python train.py --head_dim=64 --rope_fraction=1.0 --qk_norm=true --parallel_block=false --learning_rate=0.000294 --max_steps=4527
Each number is 128 + 24 x the weight over its row's rms, rounded and kept within 0 to 255. Layers, rows and columns count from 0. Numbers have three digits each. The size before them is the row's rms in percent of the matrix's.

# layer 7 MLP down (transposed), 1536x576, rms 0.0609, rows 772-835, columns 504-575
102:105119149165135160160140096128115114129072109127171150122130186138142167121159109110102131142078134103099157112129106119129098131115100139140119103110105155076120159131117121135160138119161162170130128128166160128061
098:147112149156081198128121119154127141193118090121154130125131130128106195137147121128139200122178105130122130135121156119113159160119124087110135111114118134135126134084133180124116103140114147116142108139133118144130
104:163182098164103106104118140179137119127130114153141101154115100114129146113113140095159178160113129108137116116127130131157113097045119146162124134108109125095115127121118125127180118084109141113140130145138112117091
098:115201071106104100133111101141104092153133112161088099140150129144109143135158132155124136097144154121110204164162115062152136106083140178127132112123099136123158154115153105118118135147142147113133140118111126117129
101:112128155155108147113145151092144125179150111139138161170108141107145098148095123121167112168106127107094116125121119120067108156123122146126110126122108163134116130117126155092149081121133137103110137169176103128129
099:108167151131144070100137176135094115129094150139128088126119100117078136109139119167140163152144125163122128103136135114116132155127158120117088099156113107124103101164104125112156184102134108132098115125153152140132
096:166112135133148087127120111109150092123068119132113143152149141141132144125128097127167035116122124101098126118076145120103129140087139116108135114121087128126116121134095127155150146084106135105095125145133136149136
087:123172121093140157143145134102083135112087150130130144118132114129162109096102139122114088117215116154140139107073110139153122155088146112089114116122130140068125122123092140151135123147122130128136144139140090103144
078:154146108132100105112130100140141111154126088139119123093132075136134140139155134106120139146158126124135130180172111124130130157138119122146125151075141143150118155129104122143143195135100147142118094106112138149133
102:119107110114116111117126135151119121098113123121161083144125151154146138103135125143114149159126127109119121116132131118120132118129152104109120121160128099100159112134124129143144109120092092128116173114140123093121
093:084155125178132094203131120127155130103114118136142141102107142156120136069117151148122098126112146118113106127130142143118110131154128112163151164122182132096140156132130098123154129143116097143092122143141095151091
106:106156144114130114117097075131111146158098109113123111096112169129131152133127106148143105155120167166157119141135102105123107139154070125101123126107113120107135126135083126153130101146112158151153096148144124134125
087:168163120117117128118109131148140121109091098091112129124109146121160123133167143162132100149122108119144102119124126114161153108133142128161105133146114092166139145139100132138104143123106108138074138103107128155129
098:131126181096115103098104146152148125155154153109149134168146145146087135138128151145108098109106130139144123133116130103155116136169105142104158156128098135144116144117106135092179113109086139207126100147115117091180
110:146162126129134113128148135114134147106153147113090131100090155107108099073124098164142117095158167133124146144148095133106158146138125179161140121093143202150153119127124126140148145166125169094120132130135119128161
102:167143152133112114104093135157178135152136111162168113134137141151152163114122129163076124119120129107115149139159142138130115134141140118146154130115120098119166138158169110107119080140098134116133149153171186126141
101:139132123145110130126135135182099124110121126136119134139124122130160171126141162179104136129103085110107099176160129133126134152098164125126109162118111131099132119118113135147123133134106116120099116154127119153156
090:136085128072121098118163157131157112113144149138131151114180116131130110128105127140157150133138123111164128118096127097140127145148147093139103112088120134162090155123099180143162140113133129099124086103126119128162
095:104085139161135102118115179110146155121079133132084134125111115114131117093145151127074121107101133119158127140105129121101112112147104136119160124134142114120107069118148120122129112085106113145140136164156138106117
106:117122162117083156131088123121136129146120133118115125128122128103123139130157118127093113112141084126131155145130127146133090119093095087119110112161096115164128149140176112151174145081137181157132111143138127170126
104:117111161077188170089119156170111119150115129128128140085107114114139082129146128122146119164197104158110119103145088112149140102101129117127089149131150107125132185125134155135176129151118138102136077077146164136143
104:094150123144118134127119155143151133135126140123141118219113092135085129138132117108167126139101153131141127096111144119166139138130119118173129151098175110104126099122106167149126148125134111120149119153126134137118
098:123124171131143154119120098127141127103117120144157143169108136147117089095139151082144107163089132146116106072131132155133119148113179122084108145111109084162073078100124133186105157093127140145152151145119101067128
090:114119110150140169122154119113120119098128117112131096114113082112121119118138159133115112139125153121124165138068116138104194146152150112101110120154090117137111137137170102152116115132121135150118082175158124134135
093:120122146127137134088131153148099137150131089136162119135187106150125148121133130151129144086129093089132135108107155124130127125067093122066127127120147132073121115118145126121136122171132143211127118129164130106111
095:175134173133156178114090100119125123126114081132095164135137127074164133119131091138117085130102104130117141103159089127140148096144120147112126087132181136117150140124080107154124106136136146130121155120145137148124
101:157127136132117110117159101153133128107119097131098156123080157147130114096099109125117126124172132160150137144136131117148093151125108107178124170117115157087117100154120109107182124099145092130105111144152193128152
100:141125127110114156129162146114096150124110130118096119107133188119056118113158142102163121135075101130166168133158117147165104099156105128152127131135152157145140118163110082128127125157125121161097119082126103092174
093:148148125165120158106148136130151118121145133125155145135135137158071134097116123144090117113116135121189147075106118173170151174137144169108110113134133120122125105099125107154082079106187150130144136149132137076145
100:135120127154094089106135144138114127112080126131092167109136148144133147150132140153121068109126139133128123137154104136134125133118127138128134170103083104141121112129103137089078097076136121145113098095098077114161
107:166147059109113151130106112114093129145153116106097155104098183092174127131120131173134103085114133152148128135131080151138156136204161138155137107170125111138113142139102103121125118145137120117137118141129131090084
094:123166116102128140167097154088134122091125136184154140162141137147120114147159166134131154129132129113143136132134141147112113157130085144068105119125154173188118133141140110152134112102105116140109136133115113163132
102:117175145141097188118142108101103086117103113154170119146142111108099139097133145132115135111152136149130135132152128137102145157131100139159074139080081114097096130172110103120119150151125121115150179115138179090126
105:134145164137092112127135105146119140143130132127138144120108119112127163115102133122127147111125111104118190179088126153119138117200118154108153104132139140104113167121126109130094111118183113102122110092117153165065
093:131119140120153132101114134114143133149152126137142141154132157123145171130139132114082120125139128151052130165169101152139085120098142125158137093126170109133138157125136151131147090158131123123134128122121101117128
101:094135104143124132117053122116141144120125141155121166149197063149136135127134141131116142121123086178136090128126121147112122137150123063104097104126133128154111086100133164137129157083167109139126103139147092136085
095:108146121120159101146125141119166175110087123089084138126117137117166108148132128101120166111115205151123170130122111144175109100106134122130147110123117116122155124146100126077079172121140082112178173109077131106130
102:136126149134120143135128116144074105134080125142175107088129116107133124072138102146140143130108123121141169104148154137154152131129105111127179127132162122100146082128113135154134139135124162106159105136116103142090
099:148143140126131147138086148107122119074110072104121118169111081083129171087086119118136144134113089116112116164135158095139105129126120129123097179143094098169163134151165139145120143100141180123144099118152157118124
101:112188078161179089123146165083159124164091140146181121141085140140148121140137162136120143119132129150138177127155147149117127128137098092118136138122110113145203127116102121133157132120096132136120113114125135136173
090:112122052132125144100150140125159142149106128116139164116145132135131117106185143131132119099160161133120127125118099127152115119115121096181150163125081126146103161124153128119114189122163159143147098118086118116139
102:132122174144173096130112074140135159154126114091135144075119147109108098102133183119057093118115150136124136159140135102129129110132130075123132120148075110125147157079154111141131141107148128113093127129124114124130
090:136138122090119116153123155101086131110124127110106179156120154090130129104137121153097114102133166127128152113105138139127116134148100137129107050179115143089130158116132073124150120127134062149123148178131135122145
100:103125174134143149115133144123118143134134157123132078129169097162152109119149092135090159121142142127118140115135174151121130140148094110121124113148191127098119112102149128137119109132107127142144105126172139129162
090:125134105132165134167159104110136109083105143100117107124073101157139068145141100181161151147115133096108108111153140104150150111135107124162130148130092125105100135121122104146057077103105116097129116092130104143139
097:128114106146136171144128132122138128115119115108086135139097106101128119125127103128130174157129134126179105139143076153130152152132168154136151143102160126129132131148109127120153109109122124163112133077110097116122
098:128117193103119095133129140137156113135145066140156126132137153125130087117082112101151137185180125119122173114106093108131130117132090130111175158105124097072131170168081169173122099185116130131175124085171154096144
103:085146128103133136112129180112131125143093111130138127121130131081148098193125109097171093133159111145138107167170122126152131100101170109164142072169099120103107114144162129141106190169111092157076180095113164111116
105:162180066148116073129126134138136132126088137139115099167115114166129164134114125085142172096120090102145102120145159082140091115085133177113138144106104129089106068107131122090135074085093057120130138130092182140103
102:099171123162117141116184124141123118164133144142103127156167112099143146071105167094115117137132075131131109144116125108118108133154128077121141099115137147086144108125093103121130116132128096117097147102140155115117
103:170134081152098135120120156103152142091147159142110127118146152139100156170142206147099113130135141128130140160096099149153119136072125141176129116122160126143132147141097090105129127114153110107125100112166128146127
106:088100164121122147123084098132138111134101115085131086113105115129115160164150130130125102165120148130128123111116097127151154098103159158158173120111188142097126082139112135110101154117136142152177127067140103120141
106:125109135145116116133093121129127176133113135127107108110033144130156110095112159103141153145128109143113154125124139162104111115112127118118110151140138132138135098164116150168137133128087127144114176112140151139113
101:160135131120127144099100102166075125159126145137127169118144124151121111168142108123112136108105166126118112112114113151148123137093071168151162123112148146121118118110088124122112127158127132113139091153130155157117
106:111134119139142129127115140127095103178130146151079131097156141148155136174120181126139145084143089143133140138136117131119156128122114127119112046128160127071142139077082141097140113148118129131134106108148099103129
104:104164133110128115097107125152123117121143145140133138098125131127172127079140171148132136091108158112100107122121096126222116150163083126139081148126163109156142156080134110174112157087102120118101118134153098145128
107:139110137105136154121147139123121085117119119129115123146136088133125143134096128104129078125140112130154142127151127115138058168148154076070099107105141126142136144117104168134113117130139131132141157128118142116099
105:132146146128105191171168119121098148141133125105104098137136146118160134140142112102090126129119132173118074141126093133153119118132120139064119135104117167158169105142107157113130152116108100113128149112178117115118
100:134115133137125105113119175124114088167128154151138148137096108133141098080130133137097145117158111115102145116106117128154135165098073151127097165122120087119143173114160147096095115110155114151135141173096136141165
095:154125136112121126113138130116127152129124143136103182169122148116090154183157082113122131176110113165095119114115126131131169102082139148114176063099114139127075122181138140120110127096125141120138126107097130116140
095:116138129141175187094119111102152138113134133086108156117124135106112122148119070078098105124200108161147125148143082105133120111153161130156154099121138120113123173163147175124156134107135129150118098149128101084083
097:130126156127170139135134142127128161127149140125168130103121143094104141146080100074137160129153194115126106097103121129102110133114159063153088167119089113088140157115108144133112094127131172091122130126148155158141
090:128140156144135114132138082149149128129155110112140133136136135127145119135189133135080160148116142117160127149096135118093149119125114097124149117123106115105114126116140107114085138153157110092149117131093093125130
103:089128137104140110142113123105135162128064164124096027075076114134128151135117117150125122159101132102098129103121112092107187122103125134159134130170138140169134129113156173115082111153128121145157121139127101132109
# layer 7 MLP gate, 1536x576, rms 0.0633, rows 773-836, columns 504-575
099:146094163141113091133147145139110126096131133133112133115153149123129127164153100138191128148114137158126121129111094103092170118140132108153173159132136129129117088128137139110070103151136154150148105161148150125103
105:132118104136104104159095173084119135147118111145166136163120155161119146131122133182142146090108098154090128136164121106145107143114166121116082140138131152131150113100180138136105139117095119082136166086120182137126
097:099180105087116123106162102134117127116128145132108103131116155115157124078114130112147131111124146183131153130164130082120118123138105122116135143089104077173139127131112155098152103118128070090089136154129149131109
099:160121154143132101144108118144106163145121149146155141108123136162139116166141137111133126152105129158127136132120158106157132134118126137135153160140146111159096177126135086155054153118126128128101150115136132074122
099:129110137154150185143139117143182132113119106130133160117139089121128086087165176149189107135120144101129140153142136137165167153138102130140116155136125101132112098130125086117098118162118077103115086178158123126125
086:216133143136131137131129118104114108112109136160090117110146124123147123146094157122074089175132112113137098137096168141114118137122134147123111167137167088150113127116124110126160132146170120100114150125128096148102
086:120125139163110119120088104150159108105135148092107133101092117144126123147085140118070154122131149113137127129121110146163149085117085130139130099111110101139137133145180101085115152106147107116150116094118123134105
097:118116117129207091168140125125108157131127179118134157152136127090125129103128114131149151130099135155123144109094172126158119105121172146121125109203126101118191112119153146104110108100159114118163154160134135073116
095:082131145126135137116139092134117153109134138140143147135148115107127104098102169106118079126075132126100169140146133132152140117125102113105137156101143155119152111166130137131163137165101126121130120133150129128111
099:115118124117154155108129131128123128143122145157128135153106172127125121117127110101136190054131145145134098123154121127139133135121131142066151142145112132160124103098151098131139117101143133123118150123129114094126
102:129119128137137119102183094099137114146137173136119137141151131155135130115090198183095116110118154139131159129073108150128126128095119111123111101143127175127137140101143107136160179179138108147184112088120103155090
096:137106150115156124133127121132151143109094170106093157158087157080128142148137117155140114128149136129095168080132131116139159179104153086132113146145090113162159129136116119173109063093124086122099137152178065126102
097:108171130103133111113132165111094124142114144172142146180109135102076153131112177114098059113132137114122113116151117104147114103110093141139142155132126114098117123114074150087202136121100106155123110111129107094164
104:137101130142136134158132119142100110104122157186116083126086159122166146092169119117120159099083118173163134155130114132138113119113143130073131132127123115129159134146117126116129167087119111124104143099151122140095
108:125118122123156162149106140095107133118090146106118160145097150090103104128137125114182130156131238139086155143117122126177115130123152142122163118129122164141145161112115118113124118108127111103116120171103137095138
100:165120140137170121158097137134129134124144133116127167120117167121142162116123114155151128102141171126144114125162131094128126130099110136077150118145154112145144134130118138089141129073140134082156162097091130121124
103:121162120180138133180095114141128147151081106116146109106076118141166120171152106135128120120109126130184165075085118137140156093124147125121147125173153097114142152105134089108143101224116139118131113133141131111126
093:138158149089125165147165089145138142124151113135123116118144145156127151142114120145131135119102097083129154106135114118113121164126124119121121173129099161105156140094108105136122155129101170154131118159122062166136
102:175087122128165140106102124121115120140111121099121058112157157139177111131102125171137139143136141125119107101081109140143147138108119133159076218120095170095152119139130155137112117158147126135120161113170152102127
099:143155161134161129121153148123157114115113158094192095120113138090146123119127112139105097149146173151130126111128142117133081125093136100133148115150106163142137136108095166121177137131112096113149116084125154153116
096:129183113107134109123169129111146164106114130125106142139132190166122172109123133137149103068115127140150139169091110114143078119138163120115143135140114111128138150099129132094128135143081114135134108101108117122106
102:093079136103149149112175144101148125078104136110106123121119116133116109083140134126120133126175111102159154131126144114136103122142145142154150123133140142127122094137133163111136101120130131165130095116102098158159
090:127150119147112139105149095142117096165145115157146185131115140169122130111147113138162137145117123093129152157117174129113137122102147135115090066153110150129139125108140116136120140105071095111104143158088141139087
093:144164166173129089135132118108133096112134145148131135122144125105151157100129125124154134122112118146115149047145087154124131091088116182148128123182118160100146124131172134133144172115104166072130145135149149165112
091:091128105148157137083125134135124155166118135128117148148124114145129088154136142141113120132083138116162096130124114158133142176142137143150070113097111158148131104100131144115084085135131123152121128125176087140102
096:100062161132172065158124147084176112118159117159138163137116136116127129118100128082154152165066120153123118112174170107111114141137117126111132128125103165108120131088142115148140130153148191146146142167131141136152
095:093131115089100148110128105138179125098096098143116109128161172157114131128086123137108136149101129118137154118076074192120126176139137116123131101133140141131173118151150107150108112163138110123155164139115128180146
101:099150138119121162073102142133167097089082132140127100128135085135133126134141124145114162095095153123133133159142124119150126147153106122123109076109125138095157093135154110123061178111117121111117108171097133116125
092:132053128106155126143126147112135160141126121113168108090113098097156113115130142089146141138118112204114128117119138135125117130094155089137126117126180168133126117133158126142163159120149105114104138163124154109109
102:140131106131142111123121099141103065146114119079124133101120130185127142150153135105089102122107128146207099146110100135130160124113124166144124113182119144115191169139173145155116113131163101101112126085096187110085
090:127100134159112121079152102160139125108131145086144116125141118126151116095148145131119097151098113164122138120127124087097136082127140127161162145141122136111126128115110189130104151151170116122174131121131155110102
096:095116113136156085158111082137136113090132134114132145169098141115158099122106133124134148107079130134168143098125099136123138182117129136141091116111135157061159148111111095116140137161107110130160135161151132145131
101:104101168130128134127117117132108130140120109132109138093120138128119083131123112093131115101152130195141192123111108125138157153126130111156123115143122129087122128111162112091089123203116084152119131096110132156069
100:124140082199134187116146102116126133159091096147167114117089144131147150177146118086090130127085093188133106143157130154147137127123138129129157086153099096139139150139204134116065116110162094143149088123150169125134
102:110127151119159094124119092125121151162135160142125094086110166109140126102120105107136101122182152134094148114127122133176175162142163127130159119100116162121141150128098115118158150100149155070132119135149177119111
092:131099150128144129127136161113120078091072119119077107107119112087124121073132122129137102128130074136111132163145183104087130151137133107114177139149140123078135147144127130116134184125122165075152128156141130123114
098:130148126117169101165169090109102104111144119151124115177078136117097115158134137139138103116134104142132126154124157140186084112145103142110083103142149148146153121129124163119106149123122154132134147140103103119087
098:138154141116133148137073134150109099129107128138111094122104084152095129120152132138120143114133134105135128172128094132133106078077108117098118142131138136140113139133144118146112143134150119121126116138128122115145
102:104141139147117121111160125113124120172107151151147131134127153134121160113137145169139120103143149117091092147120131111125094116119137113084138154183108102114163125132152126151132136163141149136089180135127100175151
093:135116130150128153127095144144118139099121166141121152145210177122139092106162111118161138116155118073113087096157127136121116124139128168132111146079115126145124119107154098112104112096137148119151133116138146138122
098:161103155136126133162095135147137098143109113146119063132096152134140141120128165092141106146091136120130117116150093111127119124088152091077104126125157094171106114087119139143084113115088161121145137166149137113114
105:124109117146132099082121138121157134139112138147151112109150115159175115148091146138139099137130116110112144132135130141164138147074148118134153161109126094161118109095153141139101127116128178100119154098169142147101
096:130151118159143122126107114113112142127151134117130152072118154135125122127140170113118156139120152140116118121121094158133117154093157171103108140152116162143113093115144125137135121136110136139089136144181160144132
097:150089121141111132113083114154155143106151123136128104131118127112129119103133118130151160127089121139142106101152099113171113127094156151115116176113109119119154080136110122129078135143113162126132132088120101127129
097:144105117108151135159108121133134100165116178157093085102105228104167127140113135163148158120157108149133111148147136119111136149134130112104131127123125071126142155131120075140101107107140132109147148146121107157133
097:130144134171121152121135132177143116125101148117086142127111152121127134070127107167152176116120112130090149106109131200142167140122143115159163156103149125160203139156184144099114136077138096118125127131099116138117
103:126121156152187152110123149113108172143067115125157052138154150104141114131107136119092105137128099159118123110109126145134138107144131155153129127170098136142126121132115116121146204144122137112094160121120123125108
097:120085119128128110122116147159114149136193116115127105119140127112152071121162162143118114146140153133109115155141138151160163158144100116138146171129113092145132159159158097131137139174149173138136154150145131130146
097:130126145098137109108131175129158122082161147110148143136161128107108120132107137182164110129138176137137125089143177158191123157135126150068134186105156126124162173088166139102170124102117125119144150087106126126099
104:130162142106156104166151119065131133151145147103119149153100166115149140096119102131115131138105148131110128112137120143130087101102125137062101123088141136136144126104102118081130166123126122118092101117100154148142
103:100148118125133146134131185127145148113153120127146171129129151164130115138118160175185168127083130173110125091152143130144127110137127116140153115140125155119173171096131141137114148153152151150081128098136111130141
100:136164120104169123157114114112082106116157139103167158124126145105124140099117115123106124100121080127168151132154146132128111153148108117108108111130193138139115113108187126079160150119155127131144153112132088105133
098:117119163168138111119125124115124121108137109092143094184153137154142124091146170144199109134160082084123104142130184103168132086119173096121099123123123098160117128143123155085169122112134128117102098128119121160137
103:094094147151132147120102113140094210140048152144108091110136168103179099127126134126125121108130144121177136125174123131145160109126153131131105120106141143100137161176154118097129135120147118163122162169136127135137
099:167095133126132117116165137150104127113112126136152123148129091111201061119140091125137140114116131132125135105131137089148099155122138122136098170122172133087139139115129126144073140105148109160114172122154123142126
104:127125131176133128117112131076139146097074150144139082110100090127134106151117184134163130161175117137097117135124110108122134135099133160140093112135119102128121123077100106167106126167134106158146160136141109125064
103:111130132129124095123141140123139152128133106174144106115174171131176092111128159151121110151158135110144148149137191138138109140118122125118134128104139119139148116086171126125140094139157116110089116154164133115118
097:155130149136130154138093114112134127125134111122151154103099104130103127149126131153137130152122067125117156151194130118146143096175164099100143136123135141134118143123104143108135147084150118158098136146142186160129
093:117122153156130124106128138117083146143124123097151124115114126108127145132127152144127123137149146130105147099124123113111121115137095165115124137126112104161135155106074121166184133161102130177087175146168143112133
090:124094154140108136155121129153112109115116121154136103135138153141132123096081103136090134117162126111154073126119169130110119116124115124109124141155166157101143083078125128114071136170145145120157143104111129115148
097:148126137161121107098116139131112093114130116111085122110135126138142152079132129150148140145087114133121107141087147139134136124161120134092095123143133164136157107122112109106109096139144049128114113110117056128120
087:120174138150129119099130123146169089113131150113124148113151116161172112094163143143114131152104097109166134131136103125118124116145139107121140122146111118112119130139145131124102136145147101130147091155114099115179
102:092099160119146119114116112105098155150140119063158152152148135122193112115123135106122116121117146121132106144090174122115085131152127093122128151165185120129144158102141108118147087111115119108134174146177112159179
100:150124143139100151135131144141116113136150092131114121160177146123119120118122136139162107151147137135130125100079099082128118139152153117100124121125101141126138118163127125125138114110139204105157158131107120110128
# layer 7 MLP up, 1536x576, rms 0.0613, rows 773-836, columns 504-575
097:144090151066145099091153152142075183123114136160125122115132120131158145151117145156152109125132074172146156133151131152129152124110110127099109104170121125147124108160143173120098135158075137159131145159107169101094
099:146110131145126111194148119103142132147113079130117182142146115175107195115125121149141122153097134115136142161112152096152124086121132112140109118126094127151143110127150152116113184115120132146094127079117100134117
100:142142112086123111114163091163116089093149115105131127110159145169140138104149127104131095103156154137092154091150155141111128143110116169123112075104090115144151133148137114137120158124128094115120102086144131128168
104:126138119151094121111140173141133114140140147107150165107192115136160146151126127136115113094146081166102136139102123115114136140156133187123104120141145124138136140122125181161150136055095121118123150144125143120114
107:151144114156131143101122130115151111124150132119140175133107132130120105136085150140158160178162094122118156158118117130144130142129107117158124081103122135116104153159145200125129117097131137134182143124133084130152
096:125122111089129107154099136086150117131114147140123153129099155155089149144163140144183138159118122124108103118130118135140108077101132195196123140144130136126140188138139122120102140127122139148124120098145092171150
091:121136121127117072109137167137164147121123132065137158170071099117133123159136103189062065129146134137133130173151119148141136167161134131106113131098112120128105148132121119074083151105168119122141152119147135156123
120:117151060128156123158146099126111124140118162143118126149125095117122144135114106110136109116090156135091179160134135123145149100130194138113113120177086115128145081116120172125137112152129078110124129140133139118136
103:149123147068113142143139100146153180095137155131116139139153140122133106139176138148136116098130149108096117097144117113155124168140116108118130130141218094146144091140134168093119158165074093133134161104146137134131
091:093127135158136135163187064126106122144139149135177100088121106139134119085113159157109107176121117171107110110121153156103125154113121097137112136139170128096138137060104165104149122167131107112137122151088135145112
102:133135135149104128119174103105130163125135132133092143178128110109163134132138134147129115124126136098126174081102156121120125136099158156132122139134157137114108111115128177160105149103105110155146086120159105132161
096:118141071131122148134148140157140078099169087149148130117206132148098157132138151128164132113103141130152114112156116123163136126129064138099121131140146115099107143123138136107105124117115176110150108109116147139085
100:107123157121129127099101133154116142155155121101210142191129134108148130103089142128127098119139106138117133148126086128120123116135124132129136116131119134121120158123136150126123122104139087076117153162131097121125
108:123154112095133146097199128143176123118157132104136112125103106101172141099131075128144121085113090141093158123132114139109128083145100144166086145109137161154157115123142185123097118116132155130128163130156148107162
098:156127125139081161129132133160139129108094189102138158153125161139131144135088133122122120099084143109137184142184043127098133114160103131139130144112110139115148126125170117119140086147157101159121131144146148128134
103:134103115140119154175132087160117078144104129108133133106118073129090104124148119139101114141127132130065129167141166137136127129127119074134086121131125130109138101123124103142140148108152166145110148101141137147154
098:148161097107133124106152124124132106105098123105153154108100152134140158144157122138135101125133089108187136099122110139131171114102157107124121129133154118119171180113114108109125089187107145109137078096077102073136
103:108143122092105118087143154106157168074114110145075143170132099156130107109116111124138115115107112115121134124099123114105096131156136114164130147137145169102096122139146133122115066120108124115190130105132126093119
101:110117158062135162150148136125127146137122131112155138131150157112123158113138164147161123157144097119142093119117135149118099088119116116124149140119142140132183151154151125165125160110122113097125126120145137136119
102:138138118087127136127129119139091141098135144130155110141187063084087094090124123134093126117122116115107124120163126199119176183146151121151066163098116128125085148109191111106154119111135114143162165136133101114115
100:126110098132159151198152147094114097130148106118183130106126101160141082095128134157150109137094152093130113106057091092148184108110144106137109126127126148096156131108101096126066136108136102106151110108111083142145
101:141159113182101144140138133113116113124171120105154155129114149128123121139125120098092185154119156107164126124088135116106127133135144116118071135118124178115170146079111117147131111094112173142116155114142116106129
093:139127128110114086188130102105139126105124113167133145117179169137118154095076128074131147139151121132142170147140139119153075076131123120093139085140126134126155116093140115115158102115105112120137133025117114110108
095:081139128117108141125127140158096145174102108133133119134137121129108073139154150101127147145139127108132122127068170158138117110144116113109145116080139136143139167153142112116108112119148148177147154146114108093118
098:153141115136112111127098100163154134149125127150113133123107107151146088146160109154111113113141143135210170103139145156110078102144175121169123076091153125139145139135113152127129159174092151135104154093126117104139
095:121101128102102075154071094170103112118131113162136134115120098152095115140158152110133148094133149123114149153140137115135084105148107145112150134088145069156128131161121105142095083089104105115122130124122152104184
096:112149133114120106132158104118089133122122123147126118121082106127119160144098147149117144171136143139182116166126152165112106135108168107164100142110151112142104109095131143143106167154150080107125149135159093116138
094:123162124065134163138155092105113093115154117099103144115144109081150148143143146114162135114145098132140131152152151109121077130161143096135165102154118117142144121098123120136144132122145141102137148099110093164054
097:114113102098110108142172112112128125130140113133216078101105156128072134142114128131151133116130112205087111145117103090100111112155146123169125115124159116134093126107125150124161118133142064124123111145094110104149
105:120127116124134101151083095132140086117141111112127165129147128135153124142090095111098110111156128102089155110113125155122145140142158107079128181117163162120139160088106169130135113163171140136163169105121129131085
098:127166110104142124076131137161155133097110081124113140075100129099163104145136045122114158155078138149108133123111083156114141127177153122166146141104085128137097116151118157154130140122148089142161123127166114116125
102:125167125146124064104157142161104147104162099126149110130123158113145167125164130155154157149132146179130125108126122095125127083174095102171112134125158100159150152181080158105130143118157121114119131158145134112149
101:163137119081133176187117122104143158117126149111131172122092137123113123120162117061155133114127135146132124125089130121128096147142084160133128130086111147107112164166172169125126124145128105143137130123110135162127
094:151128130165103117107149117140133136128160079144140123079148105108146096170106153142162103143149101148130144123084102120146130132115114106131124127125131142106132134121103108106126152172108139085162165144148129142140
098:117138136110124112140129163100144125094132128132109137141109144110098131103128104111125136146177179151115165114137115092110109090145128142173165095162110178140123140107119132128130181123132119139108112126120133099123
096:150118116139123160116152108086138178120139123183138130124147148146131109136102163106138124125106171091115139110133106146139116162122163147141113143120134110166142108122140105166087155121180090159134125130087118131143
098:132141128141105110116123112121189126139088145111115133185114150128165115091098112152118151110156141096112116123101101144132090117115136101095119142161107118150099111143114138109151116098156108177122121131091146131151
098:090086106093142165170148125129154121122106153135080108104123151110111118093135116127112096095101112140094126147136148073128073114120166128136139121119161138118137121106129092134119143153117150126156115145124146134122
095:100134108124136175174123156101110170112072136107115096144114119099140161131119088124106107127139131142150082163154142150138091117131109099129108117156118155132144142108196128115078161109111103162139113145121107136129
087:135109160154123122101169125111122117158176137128149117165144141158112139125114112131134166156116118143161103124150127096117126104104110124141130093116144106145097149126117176125135107138112136118119151152184138092162
095:073111133127125066157129134111129113149132142091167105143143143150105154093157139092056116134116154177097112131110130139109145119110122111148132139119112123113137137146085109138141161102150116149109115126153123119135
100:145149082120126130152107105132114136095122109075078144114143111087110124126113095110122105124131138112151113116124118108122123086170119121143116109118146148125143142185098129137098151108123115168157126145101147117169
098:119099137128144119086158166128115124098143168134134114206150122099123108106120120114121101121119134129141124163139146092148141116111124121129108146153172112110119098132107132103178138123118143127101113083114156130138
100:125100172106093145129150113115143131130099126085107119153125155131101122130140118125163135141106139130142176087151132115144141116123117131159110126104098172107128146135124072137099133165128092147121085147144113188157
099:137119124115139096156134118091167090150151119119117123123141130131113136120143129151115160099114124122195113150116107130149156136112174134136115129128116132103165123123133147081130113096117118121153120104088141120147
100:138153114171107124126121120158153116112110080142118147121196093108106140112093082141146140076144103113128182120125109153142140161132144191152145142120163148156139118151147154144138107130143084128128114153150148153114
102:072106094127136115138079095104131116162137070090135114106161118108151105142114135107149105146175127174130143196144134166109106133128092147102171130142154071127153157153144102189162126074097133105143150093132106100142
103:098136079105131144107123121125154095134127139097127128120131097130077111127149139146150119178117131179067178126065122148133127118124152128125081078123161135133121135131148116129136126125159164151129136133105103134166
101:150155089104174139154179112150119124106167128112154098149138092111141097149127129139106108121108143103136157148127151116139127133203153132130131184157109089109114128118133157142082079084122085071138111102124123151143
099:122112119117143110124129146104153132151164144129133178106141122161130135137175149137105095086149125134134070151124134135133143132115112127105153154153118182134108138118101121096150150151142133048109099120121153134150
105:143136136104130141134112134153146156120115141147127101126110121157124182129118116110107112142136112123135141154144137073140136146166123120132118112130125142118103124113091097122137158128118124164142128106135137112150
104:095084130116145100142156103104111134138159120115105133144089101122148077112145110139094146127141112066116154164108129098134129089137141125112109130159125103123103120096122119134115112134130126124104105125144118168092
102:160069135117155121150162144137124146127139188124115139141109114134155113169156107111116126141109211141122113109135133120104146100108115164174130130104116137124147124121103099151177137127165154143140134153155158086117
099:073110117119168121138130150137079133150122138103112131130106135121150131136099139133122115136091139133127165139166135127106158096145091145127143125144109142126119123121078121098143140122150132149106153133171135142098
108:128149128132161106128124124141137116125145138126166137138162124136169086098120152146116132046115125131142137127119130161153128125131078149119127142107166101128169145131143133141136138137113128132097108129131109115163
106:114133143183131161173138080092146074150127166135129186100141098133111150092163112099159150140124127157109143105143177129121112128115145106158108101131115098098110135077093087154095123151113182144111095121152125098094
109:122071178136149138178105102155159109136158115107136131134085107099127124128110129104131117111063127159075124136121123106091124135171172160089095189161137131086141093127087130120124121136120110124144137112138137081104
095:170092146156120143131120149149132133107060102140129117119163156057139088132152117119108123188102104115127140077093137143140073143153113107130147111187137145104112130131118130131106115111131139138140094131102139122165
097:123120141134122119113170126150149123128155163104122149124112124130141155121139120137154136137148124170096154147126119076115160115096089127154130114117123139124147127123087178112174112132144135098122140088134128098131
099:116153120111123154121126117079133106127110120166140120127118139121142153116132076080063127119105084157164103169135114121097101140122126138100138121125127145134146106125166122113127101147152145109172106076135131096145
096:119067126129144119110137144168111109083118157133156152083125122141140127153139149117147118110172143131110136138171086115123134131119110146150115144138163149117112128139169146140146094136165124120138111128115139176148
097:137122150126137116149141127129112134143143109145132110076111154143134157115129140166131134121150126142131093141138152088119164106105092112142127137157126142147129118105154057107113148116127101134076144141163132126126
101:082144141111116121149109117099130122134107153144101103130136135070131138119139127114109168159032100149124092155144176107130105137106135128131156098126088129117121157116125166116140122121120121164171149095126128153100
096:124143115110092126115117137129130116151151130107108145140128137094126137127155078157105153191068134129074095084123142108139134122143103122121124118118086104159118145111153098148157129123158097120080124140131076114125